From a checkpoint of a small transformer trained on Wikipedia: 5.9M parameters.
Each number is 500 + 40 x the weight over its row's rms, rounded and kept within 0 to 999. Layers, rows and columns count from 0. Numbers have three digits each. The size before them is the row's rms in percent of the matrix's.

# layer 4 MLP down (transposed), 512x256, rms 0.178, rows 384-438, columns 0-127
097:456491549472522484498469522537460457575614519437538443502528504573489504514485493593518480489461487517495534518512552518507465529486526498465376446448428529453514509552557521460551519526495502539543484541517450589500526536530512533471459562435496513473463475530473496461455474534489494528526465485480523493542445509462493458532488485571571524569509471540514459392482517517479494463479
112:452437483472424493499543510511471494465521551513489441595463471550496462461475567528540551448546510588521489519533511543508417532503487469490533461519450480425531481537474476487491466512516535533533519483493516514451516513542494500499536473437489452481508466477503511580472486515495537468395521541465480558481438533572484418499475449507556471480442452523516498497467481523503497485522
097:511532422496430541453470429469476466550434476486587546572435565455523415436528495463514432570542457468474435487481473493447510542535495559491575422468512459544504468469432535583526480467503422436479531517489460553470430487423544466494538476571520488545534520571466515549515498463478536482509568456554506502502493516483536455553481569480475494481541484414557536505496521552491435509548
102:496507461488627507513521502593441520511480529508475499514484518434429557482511486476487477532496502478454545518499479526514462456526542561505490538525515508489572569561502485577496469553452482510469460530513484524518529486565476523514488462562520444504373500524459563494459530540535532465458476447586539475478482554484497523442492560450518486552488446486523433474511468420508492492430
106:440526471432483500522498467434449476472467464455496471482464487509480550454501445501487465537487450507584533534525503468516537586571455561441567522546488441503584544481509418558471530486490482505466547497536467448595491532520521499511514470542598508543521479521511524567479477482457506518552526564446552416468507455525482416510405476514503489470545517448570481487510471499477533520470
107:524470513454487490425542447493475581512525501555504537464554514501505527511485561385520489392545478478467493536510469489456545468454533525510509514455420493518483479573500533489507493552447444506497453509575531568486528508557456429499523479465474528545441497585476525547495463493517463561479493523515460458498505509504475493498473550462541539484529451457544554476538468441495556456513
122:500569511475464441545531466474548446541536455485502511499475430453430519535558463488537423539462535591494494493535501523534527567506524532462418529521443511479566608546470583500482455463458540474454547554551480544442446452520513512484519496522533573548491523474472476533494499447482460508499568454481530474535528458455508539548415563474499482452606489548456468503492460566504468483550
101:529545489478548554530616515525500541496392454496508522485461443503455462491527543480530457457492544431388587496542519528506441481507489457487556548577491506478467489483541529494519480453537516432570551474503417486479433497489565531488438540488514562528436458445488420634546463490541453469488520498488541471384457472491444473512468502533583477483480498540462577487471498525458483541498
090:476531539463455498516586465436512514608434526496484497442534473527450494521567435539454459477457525487506493521483437546519498497487463533494573535514547561535505555470474528477461446445459511443523543505521482419475438506485511527489500551520516469542528500485553501537487496418481448517440543532505473571483569551487522481518514526527395498522561456489532475499489544539470479504552
105:557484509489548528531579547534452467567440460500409544490500521537521592534543434507536487523451450429486476527508497470503424474569563560509572511505545506425552457524587484463487493441426475473501466481570497491511475470484577437485550460491503557456482531516446505548571496515595543449526517520475465478545492541480526599413474483533542479518546497508506506592507463473530504458504
091:473439439560485531419529545496517552530533513507507496460499616525541474469528535508502549444489459472509492463505568513560434566516505436456508578404409530492476509526555518484457546495512475486494461532452478473548508499486540490462453506379462489463467465541531508498526503466513490491452483501518459477439500478565433498507461428526507582421491497531446555543518480491475509524507
100:512515470497479541514481540451490574611546554516465541488561473532424457474518569474524485572502429450461531506508451521471452498519444460483460547466481547445513520559510504474501552542465493499578522539552483539504521527557483518475436516499472488456531494500540542473479580465494515510475582479542481482552441496520474525541462475524536481539424547511535577537548456588502501517552
102:483560494544563448583438568514551561586467499554464529481551535510538471472507530526530489436441493477494543535547423509492517499519458512536543549468526511529527530481441528463557477449484502529520542455498529516472498525460457493432562443538534510493483548476500498533504495509410454514465452534496471512569444467537620513523501510466510514491474547563524502531504483488536530455451
110:506533483507461502545483419499461462482532532537444518519508541506499420512543497530505455526506443466469521509529503469411459497523533430490510457517543567477527475449476483557544519529563488531478520423516452404516521442467551515531468488479558532543454548490482470464524533513453482549487525491477509471439507547528499454473484432520504511520527564520422503490442426507532438579496
094:542567479454550441584429462483483585537573512451543522557525538466450490559482491486526487566475473441519492511496482534475484532498474487474519410521538448528457458516461541465497401535513491513527503462567509510476482500579444528542418491515540485507459469514503446477433560570593493565456475502443498464528500553491492504414559475453472532516515510503563536469482543476476527474560
097:565510490372437493470536509493534468470522562456493500560525518572481475548564576473522537566477489492482490535553480579520526484520509512512483532505482537523502422439417498513467467504507525464516448532555476465466443459515480523504513527458501492500527473502443417501573453514494515538518526536536527512457482509548470514501452489526529484525480444502442506476473496477503474413465
104:477495560539468444493427516565479501444556488447514539448485513480560485506541503521473517510496473456498552448465422523422569502431483527476558462483494522542529484492517521508539549520458433525431460505564473491572521592540463458526456464503459522500489487490542543534516560534478544523533424449483524517417529493497504491548479525488505483495509507503565599483536509504513543517450
022:481516582542514481529533461480509497531510522517507468544529447470474461434475577504396499489461494507522508432513458547545452510463452524417578505517529598505463464477528485509546557462581416508539468545498476562461519588475567465536449495401573493524518476504545517572478549536534404537537451523480510464473484547542539521485513447463571500485509501516524461571535471453571483509511
096:616503550526462536426428414492576449545602430478504461479505552468466461483474603462480482448483527523472473463415571489473499506465495495508452495462525557532487495521477505452429475506486469486461528551494474433592510493510498449453471528505427465503552502468484469531466472480563494544506476442580548489472585536538496543455507491547517502476562588464528523493515492515412515434524
100:535521509454502481571462557556497528441478477492508517508452559474553532505431473484448499597504535463475438596470357523433528489420483547480485512531566491455529478466492451516537514466474485541482469510467516509443445439521467507532550527544538526514525481502500483536538454486466438511535460516447489437442555503517513481474504522495511532497408462490574450565551541456515531501499
102:514530399494456453469570494472477484552485421553496510542515481514528505559521541474535468513501573504521459487557462567474519544495458520450460476494533486475537431535578544546486516508490513465496535480534538444514470493587539550495548421542488496566456508502503456529437579491527470517486543491491474521595510547548545455465511447506469553541549476528533486491474521388487499526524
053:518509521514508523484546505493597534547577519481461437523525498501476565401541488509540466502503514455486366514558481463519575567468453483527426482481505505488453506529512459492455524563564525485511470469494507534528492503496470547501533444460508454510502478520513528554508536490529560454519523545447517492450499486526475560509489539445524496470519486495463434517468464511517412498511
098:523493548492522513538473430471480478467488495489502547531517505562516485411484482503486477533436527536505501490511404448506484535487528507463475522561527360479501409515439546505499491398512430479550481472576530474517508569475460504461514434514518491522496437493611453487501488500475487415457505452516526456528536406528456478477563464528433481481467454382567544525536474523512474561510
085:432486513487523521514485511509563569518541504452549543503501483526528500569451451539422477529459459474518547466514536494539435455497519524563488514487542531545574498506562502489513417582465460529464537544606483461514495537532521571518508496493499547485484557505485485525519468551537537511536588423499552449469539559463513466483619508508463523505502542518509492472535491523442457487523
108:527461504489572580470499534580545469461476504564551502489501539465431548490495539519431462500523492509494527489570502518444533455550442518518496497454466454534473434573479423553478522474524469546475564474513559487501510460523522455479474466594526483457454441536567515491500521491490551497511469534466499470520450568502520484497492446428485560430475504471433487474542508498494587531448
095:446515537464472522427435505502468533533558479553492493610588546549572523499503536432490496501471467528549456512495533451539474448499466556454454536431474528485447489512527536552477514544575579538508544453533504501437432577508482505531545495459474471526502497563567495575499457473503443525453495539459461529509513477543558443504506478494559484445577477506591519467579468475547448572485
096:519507511550498507461499509494489556543548504519496484565441402532457515526522455462436500496443492425574509471487522515564508483471481501441462522588558490514426487433409549445487531481511467500502549433538558495436469447530495521460508467464464468517456507541530539435446530458455581494486502592475497504472542497462526465521530546492514546481509476548509537374462480539536605472527
102:530544496546469507421522493483532446481485493437489505476568459462443472482551574520510492478496457450503539510507487526491543504515449549532593537482376521517449515479495531491432556393481419442545520505467444486540530527501564474446487455491508468433593475493541477534549451528494483433504451505562479498469524501499572604522557438434512535498431508522476541494463493517465453459540
112:457588506496501492449493511461443486508462469509536542500482486445498511569495563462493468425546473442534520540523508459482539542506455551524501393409515499475522484541511449582548507493519551534521507490525472409540570467521460445570489449472507552509483493543466527451544503498490456462486491423534461515507535429549517493490527524504482565544551413523552567567429561494555487445539
081:453476486497490438502460475526511524577476552529461503473492535549447463479482534456471585511448430511404525454515504417497525451470480528464539452529520469571498453466447481570460496460493471472504540535504464543519444475506487537523514528519491519478518476480508518461526431548428515514471465479486480536537483483504473481446447490528539482503521463532535555534476480584432465533535
105:531504500537493510474482584481493442505501392475467545499526582574500506472531472535507497496494446522548482467414444591523454542509518526540500515427479574529492518523417541564433487502504530507563503483501508496509455522479505496466534500395487525524500536420474491466530537437513462485498514541510489529603521441547515536538490536533538488505498492540507494404615494489506512483493
102:502432513511504575505547489419433482547508491549475594467502543491488515446521484444506487504519482468481427500554508416535448437612457556466516463500476487408434452484476420507506492489482457534557587456529547459448496518500519482476511476455483447526513438479517404507584524541539520548586548464544583413539500490493534458534431530566535514450476545464550507523568507572550502436443
108:576461524498517414481509555471462469579499483421499500603531461502490468507489477442442474526442443522527541493484516548520479470384484449575520476543471462546511480474486535476482514443448568451457506453507539587493516487525543516572525492529493557529573484514550475489479489468515518472529450513482497491483519532485436499464496477467518561533576532516420546510522523426542558537481
111:490605490463535529501502447486465495485435428452494512583509468543459548500498502457419485549494492491537476495433479474506510550465475455498545514543504533487485493480526537456433518434553465522477425522498519485500446469496490493499521491475518561476433501468482520421519513516466563492522546443489617522561501503500501518494488462533569477546568487477504550546461488531569572435526
098:475499512507548544532432504508472495398536487582505470563389494486492515495496469454465465514475584486422524499513485536484585542564496505510482530557558504492534539589608498524547474541562450478525527531579521506483519470481523508583463504514466481461470509504549441553501454549544538522504491480541432489499461487517486517457485525467512503465543416519519483501490515509474533456489
099:565439508489563467459490527470541481440581484449473476477564463465453485532528537504463571482487475517583538491551478521562462440509503468502527524530475498534446492486468434513510506541446450518500454434518463489491505461511510526505538420501549536458472523497441532479535477496512477545467532445456464469428560542493493532507517507512407578545455522527482487517468490473450564507559
112:520431451574493489461515459448422468595479515474506519489496529494498472525543503431472503575489480499495480513496503435463551576529515528416507517530446480487523520438484483506420449534513518440484484528530400461548496536537556522406439448467525491516506531529461530453501525560569546521534539547441514440541424487481515558432451531529475544537581500520451510531501465498518473568494
093:475524536447491518600492503493492509487504502485513524505452541601489430436456570485475461529437486539503490437462562443514532534453502489478499452502546542461501517501542485492576486398530484569477492522451477507493512516438528469467575453451489513483501512457494529502520502504497500549512541501451541463550520418474558566481557502507535490531540500486584534514536494450453459432570
106:442487569441557495454503477515549430463516538546526504506470499528488478532501549433457483459564582502411480541509448475533512534559379572459486447430508558533498414550446480518534533506542510507421509496514511466539483487549499554492443529521536511465447441540516500484495511462518531463496553530538482548463546574512471515512477442524556453537433496485484479501500555513509473521473
105:488535475454483528485509467586453407464545531570471460541507488483450481449432514458553490574541449456504512496513450504445482519513547532520485534452487472544398499484463482543468539446511575516495510559455526509543457483478461539543496520454551488494562476497488449516521498549446472436513490548443484478443513545577489475508506513534507509562527546512515457520502450506439522502509
106:489549476579470455373476506462571477560463535500431530487439490548468498550513515493487478520453437531450479483514479515534443492483596536470479443556469545514500492481536502596444572490517500524482507490530499522459533453497498484525514476509496514587439546508576589505505400502518489616483510488556472469561508504522475475574471506447496508491504452493525506536493514520493465491536
121:514551462493448565525448491463458447480474537437482455520496484470501492588513472470472430522509526495510440531482486519473504465480489505626520435530592529525471497532508518530477490485467434511471536538479527483494410489434484575495569437413483564473558480469493501493513490528511527442557561413561469537567513446487459529507454533466510457517579475494489453473522487535497488446520
102:482554503457484530540401502527479463537494581496572457518516529517498525511491542509569449479489507467524571544429514515498433525447446526518453460505549596515531479553522520554542559509498502519457470424511507531506472517541471441526516534489559459523486511547452531566486510526516565397506502559498458506507458533551491505512490557462482543439451468441493473495491491444424534479542
112:530518453450542483451513510504463538487540529501474482503532475467426495613546531513541516501578453464436579504489483531442526463566478487542525508458537512531440481473523553447496460514487491479529573462417489516625469481534475492499537491512477507391463513499459469558458452538488480498464443586512405527429488548444501470491511479481464464565496502573548528573532502523512491568499
107:586493491464466492470554475475494476446445582459458479455516477481526483494459477574507513462532443500525511548541518515584560473531483460492524540474460496480501418438473477462567646470488427476491501499472489523489490515477479522528519569511496535488521489483469523497509490548444511525533476557458444472513537548530460528419497497555558372597459501459415531504508472508453493549517
091:536508511449519488442526547511596497588475466468466488505451466491427487498519513473457447535592477453492491469430528509547518521492511464381534454444513560462523475453486552551492545603481555495511465470548473503505491489430494573534504463534532576556568559523479523499530507525446482499542429528495525455488517493502466520525482527496549496500501528416509441421506491535504485556547
109:379517443511456609517505561540561485516486500423450534496457499530519538539463537496505423479451515448423490481483488534419567484480489468470520519454540437461490453479496477504471468533484548507531542521513471554544522555470434441476462466514497550489515499541450484484544501516521546476528482454455481482486442553535538439554505501520416441501515454524547462477433583449432462530458
099:596449533551457559526471610450548487433464533440505432526498492495527487483534439505535513495538583459505505500485503495525464450443504523520534476612416482478453457539561514444562587541506486467471492491525541519468496539425506538509530546480458473560510522457468537500568515496488495539455494508439474450483504548475539457449430470500486485489479462528487478453495460478518556520473
097:525491491503456500493517460549489478434465486421449543501428511553536442534540475520494517501483494503473544470495484593373450510493638492527498483497472499499553428429489559536441521509491473543509436524510458463440459526448429507495496546526429449534496552480531516548549516434493510549500506571509547434505516515495508525605506510441470478446457464540435479456465515455535455530458
096:408503425480475526499425531548534573446553574500439556464507476456506503534499465494511482546496435452448487519459419516540478509499484579525530493485505461493554525532455445474505517549510462513501517486488459462532526496522531425381530554530453444494479448507500468463485518528450430474459574476444499598465504535508515507414443557472534464472536551492496478457520485588470574475475
097:511477499506462530500511471445518552443481546482513448525510441471524499465460523458464449487425457600512565508442471527560508521497441537485435486446459517528534505423493495455438524464497482455572504447502484483447433557576514456502407482457520534547516427525465502547512488589525474452495475521511425492526386467534415524429497468471564463529493496516502471437533470562517446441570
113:527485565390522532496506505560527454482507490457521478474465541464499500557420544466446526512533476455569477475493480506502470475430466542513504439466461490420542525509478480522479505477514532481507499455462484561517438504445503615544535545503511538521543521444515408545619455494488509583495418467481501537481478509563450527465503451476517389499456557551522472566516485518493489511473
107:475472492458493470548455465435483441504613487498502562474520506520510524473488497443550487506489489453503568467491564563492550394512473555482526479526461486491508487566537492588509485504463489472525552521514487527540470537476577504547506546550486544576535457491564506527503505513517491512535460533599473470504431486546531501494492487575523543458535530522499489528491439541563492533432
093:413537463530532521521502471573469438514550536629538502430555449458507520520560521557450505500486520533489477506514429515427501488465477412550467504561479515503498479528498463480488491469513405477498487568512483472581535449482508466532508538523565542459475518485466448442489541426495572499485490491507514520453537503521533505470438557524521559543486438483447488479481515505487461510500
038:529478494517551506568496539508544564454475502504493456575451552456529510504505515498510521554570496535540513496493483533529567567452487500528467553499492527500465508477518518530455566460487513551486540403441444489556463526477473463563545487543539494464464570484477460368515545505536469447485490445446516561515510517464520460501465492542509469510422527489429521477521489528611525504542
# layer 4 MLP up, 512x256, rms 0.182, rows 385-438, columns 0-127
109:484507491434500545446465476447491556549450419397478559515467567500538481489566507577580465505453525427479518460521543505504508483511463510506515448505471505543497529429409497534491423526559516462439518420488524458494501476583420508504467460546471488538491468476481467483509517549499428547499590506426501534507517465482509562426502580450496533473516550541553407509486472532563524503530
132:504465533557514483467511509590439455498448524444547468442534411502526485519498458514485511471507478527563515521524537426513542500543500516504503583511530524520484558475465542539548519515474458466463502524508480502531527521499508372535611530445521501592492516513479501532550486449439468606492466528535461492526478454449535440557535511487555449437518531555490500461475522468494531514472
127:459511479526511497497481517437499493461481517563468490480435510553482472482490555550432434496525524506523483491414393482491497519596464524451483496472556520519506510438402543522515470483510529551498445471541506476580486488524542514468508471498511488502500564481423434477444466506586558538467540383449541570495539504520427435528432507486495472491548497491483459523507496508537446463476
085:554505471470483538511517477473509497518540478557498566498519508513481575522444455485485496477430502560480460574512499454541387477525530501450503513488491629513513470489509482443486501523517583533566500471476471464501443501546456476531525485458489411504494447544549548519445528528458496491530506532561511528532537428507472500458506502486513527484455509473542478491501516563525434519518
118:492523528462511461478450516469533487506502461608468499519482510454476533474467537502438470457503483518479570516470551535467484539519449528495533486427462444480493458512427470458489426517552535599474464515440563522477528533421457535502482489512513525474444480486488558494444481485445485490451541411562470569522511432501448483495491462459514467462471546506513539453490544488553528486422
148:517475510438506546530489475534501524511532422495532553497442484519526467547489475503564621512502416517503491552544521456521542470501490521533539505508521502533501623510443472501542469475511567466500556440543528595511506454495510445486545514478480507581491561475500495470585467536497534533499467490507473541529586457488438522511497475513464471497465466510499552533509425472485486482522
101:492506489496529549502503516430473426526514509494452466565504475437505430531527509509487558447536568515517548487450492486543404520523529522426456544526399491465477442517564472471487460499470570515616490497566467444491546514512500523459524436450443549521463477502484478523468458538568483418449568510489533426479550480423422477457592539562428541491526469542496537522485438476452552480458
082:526496500562529512521451527511553542474475482524518552452517499581498535570516504464444527477530492456464449476503521479458526447451484537569459495575533541475482509497408485503482448508561489452541458491459470513542462469555485482437515571510462496487509521551589426542517578526501524441499514514508540458453522549436474539490515410455403605448520451508491571469533489429520539539482
103:484491530513440472475494503497459527513403450517475530521523508524528532460519465511485458433512522560543423500521511538562504490483550507512515548522514435471457523562464487469462467437482552606546492473541474496489516502477508481564513372515450500454443475548502551494469468519535497528458467474494512560506470564504537492434486500509449475422440454499534509586372535479502599413507
102:490469532490562518513477423516386504475484498602549540492437525490581473503505456542518525541494457462516534529511437467502527541532473548517508470540529373585526493468422504558539470473464448460477515466526534499495503520487496481532516484569530456565521513550527447507512437528466482471528457466467541549533479516578592452594528497519516405440532504438482512463458537490560488470543
104:470461535469542520502502505536494500530521463511473489532499527505493573536423485430516532473505448516516521429531429445528433449514620539476442504441547437544493549454542502551521447505410536539485507520540482488510491446514505412545525514488525502411552541525475511515499446459524445493613420517506505521502455541479559407611447425503540499491474502456483460482468446471548482489495
078:512599547562473520485401452481450554519548496538544476582506544578464454501449503513487449475506535516534545514471527421496488527431467481475442537426450449493563603534466485507518512572481541534466465512531542530526429498463526437484516476580446507497498484531458473500468505448452494523519509482495498521441562442505613440463536534491539569580539496521543545465487530535533509515539
111:496548468456533491498495481479450524536494533484486534437503489527563565417496475491409516545521526560482505455498487466515485465517470505561479522447470473454532508487500510502529486473521593506511538506486533463495546484505483510520474554539468472538468534487525463482443572462557568500520499560526526499526541474517476519563556484472548607531544528550587481427458472525529557531406
082:560494499495545448496534480439511520525511508565486470533467470531510524460479455513520445438447490435413513452469469527520445480508485518520399490482474516480452448517457551457525459549484484498470472518511566448489534509535514481473476543489439496502480491535507538535499494536349481524552499521492511541510576446485509456467549519461538487505549560475483537510484493524437587553492
086:480527531544540593454442542492492492504462542534535560444532478425516455426482529433492515547474493467506477502538542446536488505495533419437464497517528516500470550481497484530574517459516543505523521491422529505474506516491516544510436524526528465531492534540526458532546485514533540530502443518592538508520557490517592568516543540475407580478574554521487450469490575481554558562524
098:523509536517486480518496542462483448450552447418502485420480533426539523529574488533478546523536471488519518420483526537440545555549515523468498555475551528536502495520467552482490467536466479500437521458480495512578533502466447465495542590492543488609450525529463517516478446473454570516438491528539535497490578438461500454516399513501460448494473410480486547521475545593556484475463
019:560511455424541527427519477539482454515516501539474452515502527490504524489495542461506523552481456392490388450519528483496545455520537520564452472450514553502533456544422537524519512474525453505492526542431551413470490539504499548527516472470510536502489571463461516500476493446504475551502570453482489489594556548525469546520480511467455445528522497504445525486504507514367401427537
090:531469584452510517513518441446491521475511531456486532552478487486496464449542430568460466426478413487548503525530499512492452505516435464502565457525457533454520517597538466467487497502477581507455533511480515440496484548495493551562528515495552501469446544484563521437524485507494578378512553578528445513527533454511512439510529498526485518536494465447496462529443546492456527494475
102:498539533465524588469478454447440554498433484530527479528542450495481507474542441514399460480522512504474529618484414497482473439479485579427554511489506468530512535427500551540513442468457508569547451491462529463577429521546472495494469498431501423594458530518473474530467482493475457559481462505474556500527520531509431410510549525491510530410469521534473486475490516518532459471468
087:502490479508489490475542447446472514514494454472543553507485471453557492544562503489557520484473560531531466436506440520526459487468530483497464583515538493469451447489499497471474479469483458548465525559523487494501481477557549499476486517546520485476470480521432509484423502502454466505514555573591487517523543520538489466561468470528413452497506452484478554493464565509491489497481
040:547528473506493465531574507529533507421474443473532497444502480557468512503535470463548411508501505530504514564460456459490531446482557492478500513407502515552498542578572522466546414511567570548464519486447495407473514527537461475535504540550519501496495543443441500446511522535454488548466438474533473523546512477548394492421467577466448481489515525415461496550505500524488492500519
096:579499504550459441545416519464495553496484574512549394512507517513530516526488524552455485459503499549523475424460479517479422528481530542518448519494468513464479481496534533490460581479458491510546501507459490448394538530547548465528474457477436548499498585508467498496506465446463560466522464558518538470594482490561529497526548511534511537503481493468526543486587509506533508508467
105:470487520475510479536504518535498559489443513508520525432514519506516481437519526436471484526521504483487482450472545472457566530465509534416531527491549562427484567521412528488463521465565486446452507459493490529384497479492595463502539453553531479531484448516506562436445539445491494483473440519552522492557449553500468489513480459506412629482482467484504472523557500508502541477494
100:470586518459511546522438484453539511505425519534508541491517540557449501518432581512511468519508521498474465552559542411468511474482497455493487495518525498510534478535508493514504526534484557532459449461550512502402539599513521507520429408482518428465483490495532514512472522460514516517483542464535534446459565501504501495492465469433482511457534504436488426457583525514489489474453
093:418609523513457530497526479501517496517595527502545476530456463506458565568497454474433516514462448482461535500539557443523493473463516546454518477524558551538530510445491447428564479470470437544524500431443523542452514450561544510592498456454532572499511507495556509529511613497468442471499587458514522479436528511509520521522481499469553576472498456466509540505492438482516452479462
097:504547519498534448511503513484484522449470460524480538482542554561493472457464480576527474512505494561525557512509503472503468498531438487523491493430540459493562473429489450526479522499532581521559424488465426469486497482536485464436488483440484503492509556516494519462448478509520616480572519505537504603518536476509479453504522452435491483557524534522600489576434537491557504459476
128:577433468510526541505477532473411624434554571583404472553511471556524465457464585507469478544464424547539493502441456480490513558431498505584490441444515519496491514565496519459513516514466556553495475526506503500477499503431469471548526507502536514540499542533573483502473521486527506499465497509520490551503542417471477402508504495520393476549548441470519508467472515559510601489483
134:578549529499488540506423526535488512519578498473558556533517520445464547471427526480526581498481476439534524502539528535507534495520457477444506499561533480486457522536483489546482532484445520548511483497426534498556530464475490461476506498555516605491500444462494513534454460501458483414439531507476526526528523541567459436441510445526496496478494540513505499478568494511519524473484
065:511474605519554487469474474544474562528543513581512565476510557548456536487430534431533460505533423521489462464546463491492458511546479541435493471533545508539457485509568455537471446571486535520503554517555463499564514564519457476532495560503489445571489486563512471473439478448530474431501489480469477578387542526470470471472531505466509458475476495516475432442466478513483510426437
077:464532510501472455525476486463510522454455488481457502576476490585472522518498461523519524575541505463487562420472525441489495575476503449505510541434513520507447526413527524546453434539506566510462511463462452559510511550426505438516431471534484530493441543489475520427554509451492467463551505492470513575529517517513515463477521529513424407514492470538493433499558440521507496439535
095:542531511534569496491507466457509427472463455526542441487506483568509471516508458447479434486511482480613487486464503475561485474557496483457550492487470428468492429498533445488447511523426487493540568449516493515473540545588504508510437464495517480508547578514503464466514571529502510505453512523453536474544488571392492484527464518600558459497492488481445544480458467584578526450479
108:514493494488524486480560531549496536515515460510480545498460538418455567551486543592512580422469402422552505538529549532526487523506467534511499442505519480480558386432543507474517467482480500474530535470481588532565484470499497492500522450533449530511487520519525535536483462471456482524547515482499461501437491467403520439548515529470495537493487521557420571462514469436515518524523
118:558596541482439563434430507460509496532478462395448490462498559508489502552531520569563519532527449552502548453474535456561413494516461531436485538489507492515562530500435494538475438524491573519492448524437550490534481444507486470579546548467470486478496459476500503504505484459476493525495492520409569581518577414464562506481476386470527487519530486487522464495463414463499582411476
105:512474481481488519526484477497409505488487503554519586489449510589533502474483503475479446503449486531478554447432466445469569526478481491472536490506510587487456573560508531552536491472492459519466500537463519515530504426515469490463527523522492561546452455436518446482522511535475565478448393538515513539483470520455496494515422547456446518577475493410505501559481504536469428472457
104:503559542515524532508511467497503583531543535475577466517486493470480519452417465456546550552540556563475515458427541535443568483467447566487497552536527474522535581500466442563452473574475508439474504513440476563482419511503438513562525511519485462474549459441479475510521495501519475513468554537506544599464484458480489495447519437512514546456552395473519503470512541509450458505560
115:494516451540519482371494458479423448563502496494515552450474567477500486523482512502581544495575475492519561485535446557484400510498480505437468457414433563507529429549430537532486527545462491546481474432577556534481449569463513542475389464556480453490431516511500525521502485512508494551511532462543523530520519476523558485463491495501540574510472547439496532495435478539464564522433
097:449561528605488466477507473481459531497530543544506535516462502496499450460475538468447465525531516548525485466468485555459530433528546577470444543514477478482545464496548555447416474542462489487465503510529536454540531584452570521544560539502478451458544460447546444502516450534505539541511480465485449505489507433482473517493538495548540519551540477587484481462443453561512460469499
102:462510494488511508456526517462521440483529461572472534451559518526510425538502500451473573485498579619610468471589492507558483598508450508469489475456472529515448493527473525520506454567535528449485527487503569499445512505466442511467502461496504461542576502518478546494508509456477491527523422445504582529472497466422487468533558452518494514448500497501503503503500532477524506473444
103:473473434495521543467509505513426471535520469469535382512560488493501486492491524549495563562534477460513465392492481496519488468540536493525492547509494489474533532520443475528517406497460474486524499562530491447514479525539498437432496549473552476567489503531452426567451510448461500624517485483508564449487513550472524457572480468508509511458574509478535489465410449473572507541534
100:465556551472424443473514469500489566505462451441528511441490504482456519494496525534487525503468436580548559497478526451536548524467541562568490502514518546439477428466476489514516466570451478527490505509551486480550534544460537478451541498457521496484481471536515501466499481408518515469509529401580546469543543471468582494500515479463510511530476425539524514472465520405480532440459
086:516481594449513535494438423456473512553465469463509500470473528538476513476454485470402528443543498473535479488473567485542523452413381523519445510524497560477526503515525476429515532539505557493502493563475497492496422571548485495501531466478456553442511523504506467467493528451489516528506518429562526546470465510536421569572500433482496582497491476499552457490528542485502478550490
096:469495505500463533516503511550523444502514532428523464522499490599557520484535482483534561469519517490536491483518551457427479494577493495470462581484542531434520564523561456448516486467538476514521515475549596522512482475549418518521440537518476501513489472507503529546520455519500495559489519485488526553505526475457503426462476520487441469517473404478508513520478570426482524533370
123:511503598493481496491467506409491456520504538510481566508446482502495547504386444539536536563460493449543522474501474510477498500481472463475517537429506417490569465501595529420536496504486515463497537489473473517500515540554459525437495542476495507442555511445505508526543428498482527489482484567499522510436580426469495403480529531512525476489527474526468570480458493529522475458564
103:458425504526572429455499485512474529543506479514563505539495479496512468483385532550512514539523483549522512440459456564497492450571481512512512520500528424525539493485406528471479511588415476504458534549475494594541498506574480476456462442532522499391510529456550487440465519451514410494489570420511480456522439409531509505545551534552477446481506498536524433478490550528525552475557
096:570503515473516467442443511467452495458492460509456496527449410489391504508557473506485508514454401470532484579446502490545429463527497446496470519499507423489502467539511460558485463491481474474539527485523533543469548475509459533492550517545497511509487545546520531499457494568489562515601509551582558532574573479448535503455526570501537480461568491635542389450438513508501506465493
117:505433522571474520501503493520533443442551450481504477521439461527492452595502433577459460503551542497501451489442527483465494552527466498519478532516400479518492519478498553538522472473511480553535559521532458444513506584461441457493528452521457517517536544558579562546486535515491486542520547570515508519471546501518499506550528391519530468491520512582499519472388532514507480504498
108:577474445481432472514464489419532505480535554492484496590428552527492515519466480489513557488478559549502499495514592472495411502555505451490520522521423477550506600495458518530478500544525536506505513494571550450563474463499491527528532549453501431545456542523521531526529573524440485528470440523514524499422411412504552419471496535480495554591514472478391528477503461562458532457480
090:483521490439522489545429493566493452559521502509491561513537545487490442488491569464506494451479472526488564482448481482488512547528460482418524606611585511489458468453516476511447502432491450499444477569527547465523541495479448536482469553530478517526496499564493520471449444519530472493519469492498608445542586494498485395552468529482502495505485512460504457473479534535486510501442
084:529440522530499464537499472463476501514508506518493496512508490499534475509546454468473516498562473497500426454531480472512475441536515544484478484504418497500550464502437501494530438501464450588529401555493509574518440472525455408486461600588532505545462514519477504475529488476598450481530482467496468572489542504488565461519511517435436462504415467500424481423441500478431498555521
101:553498474494481539476434435462510462433487501536539441476507434489554465419511480537503499455456521434436550512465512540535472451458499571471523525523490451497499514523489497554447468493582502541462500483518575525447523547487476510468554513515487467518523498522475496412563469537520485489483501526497503530467538538556486479563504572495509377509457479506479491449483446525546487527512
098:487512504562469470477499524512451481496475532426614504533426456497475481533427466476511460469531508406465500554493475471477483493518540521487566399506475472457488522527525512413465554552506548535507504510561495533559543459486475522510473516528488573511498480475539455462497475525556552458510519464595557515558473475528476483536443569526510512522514516487519482437442472530507511385602
098:475525498536497575475481447477501492494553552460455510554465562560432473542527485506530555442529540488559410480487542530537518594554570485489523512496503508493493478464528495580543452469442488552476604467516554437557536531476551460497513492503449511459557429499538497490508504469479558479494502452500475504459472399455431492486517450476502511512535514513492528447515520531548472403402
077:581472457424449513537491500492584485513489546494454451531514479515519516488482522501502524531545537501462475504508525475421515544491563470501447507472529521534454535451424525477542485515504520496490445550556533438499534443466540492440487553528549493489528468516510529490486455456460552520470486457547468569516535477488464495419558586598548509533540515513484515507579496513435512486478
037:510531540499473558483547529521478537487524538452461539530481472406445600473443543503427515498474563460472468497456490419499489496466551499455423561475495563535530539519507464548608481536524481445502470577516526459431563508470447483508440568554521468536505501513471471493479557485537510564496545439502492529523531509498482470531455477482567518548523476512514477519510418438510424459465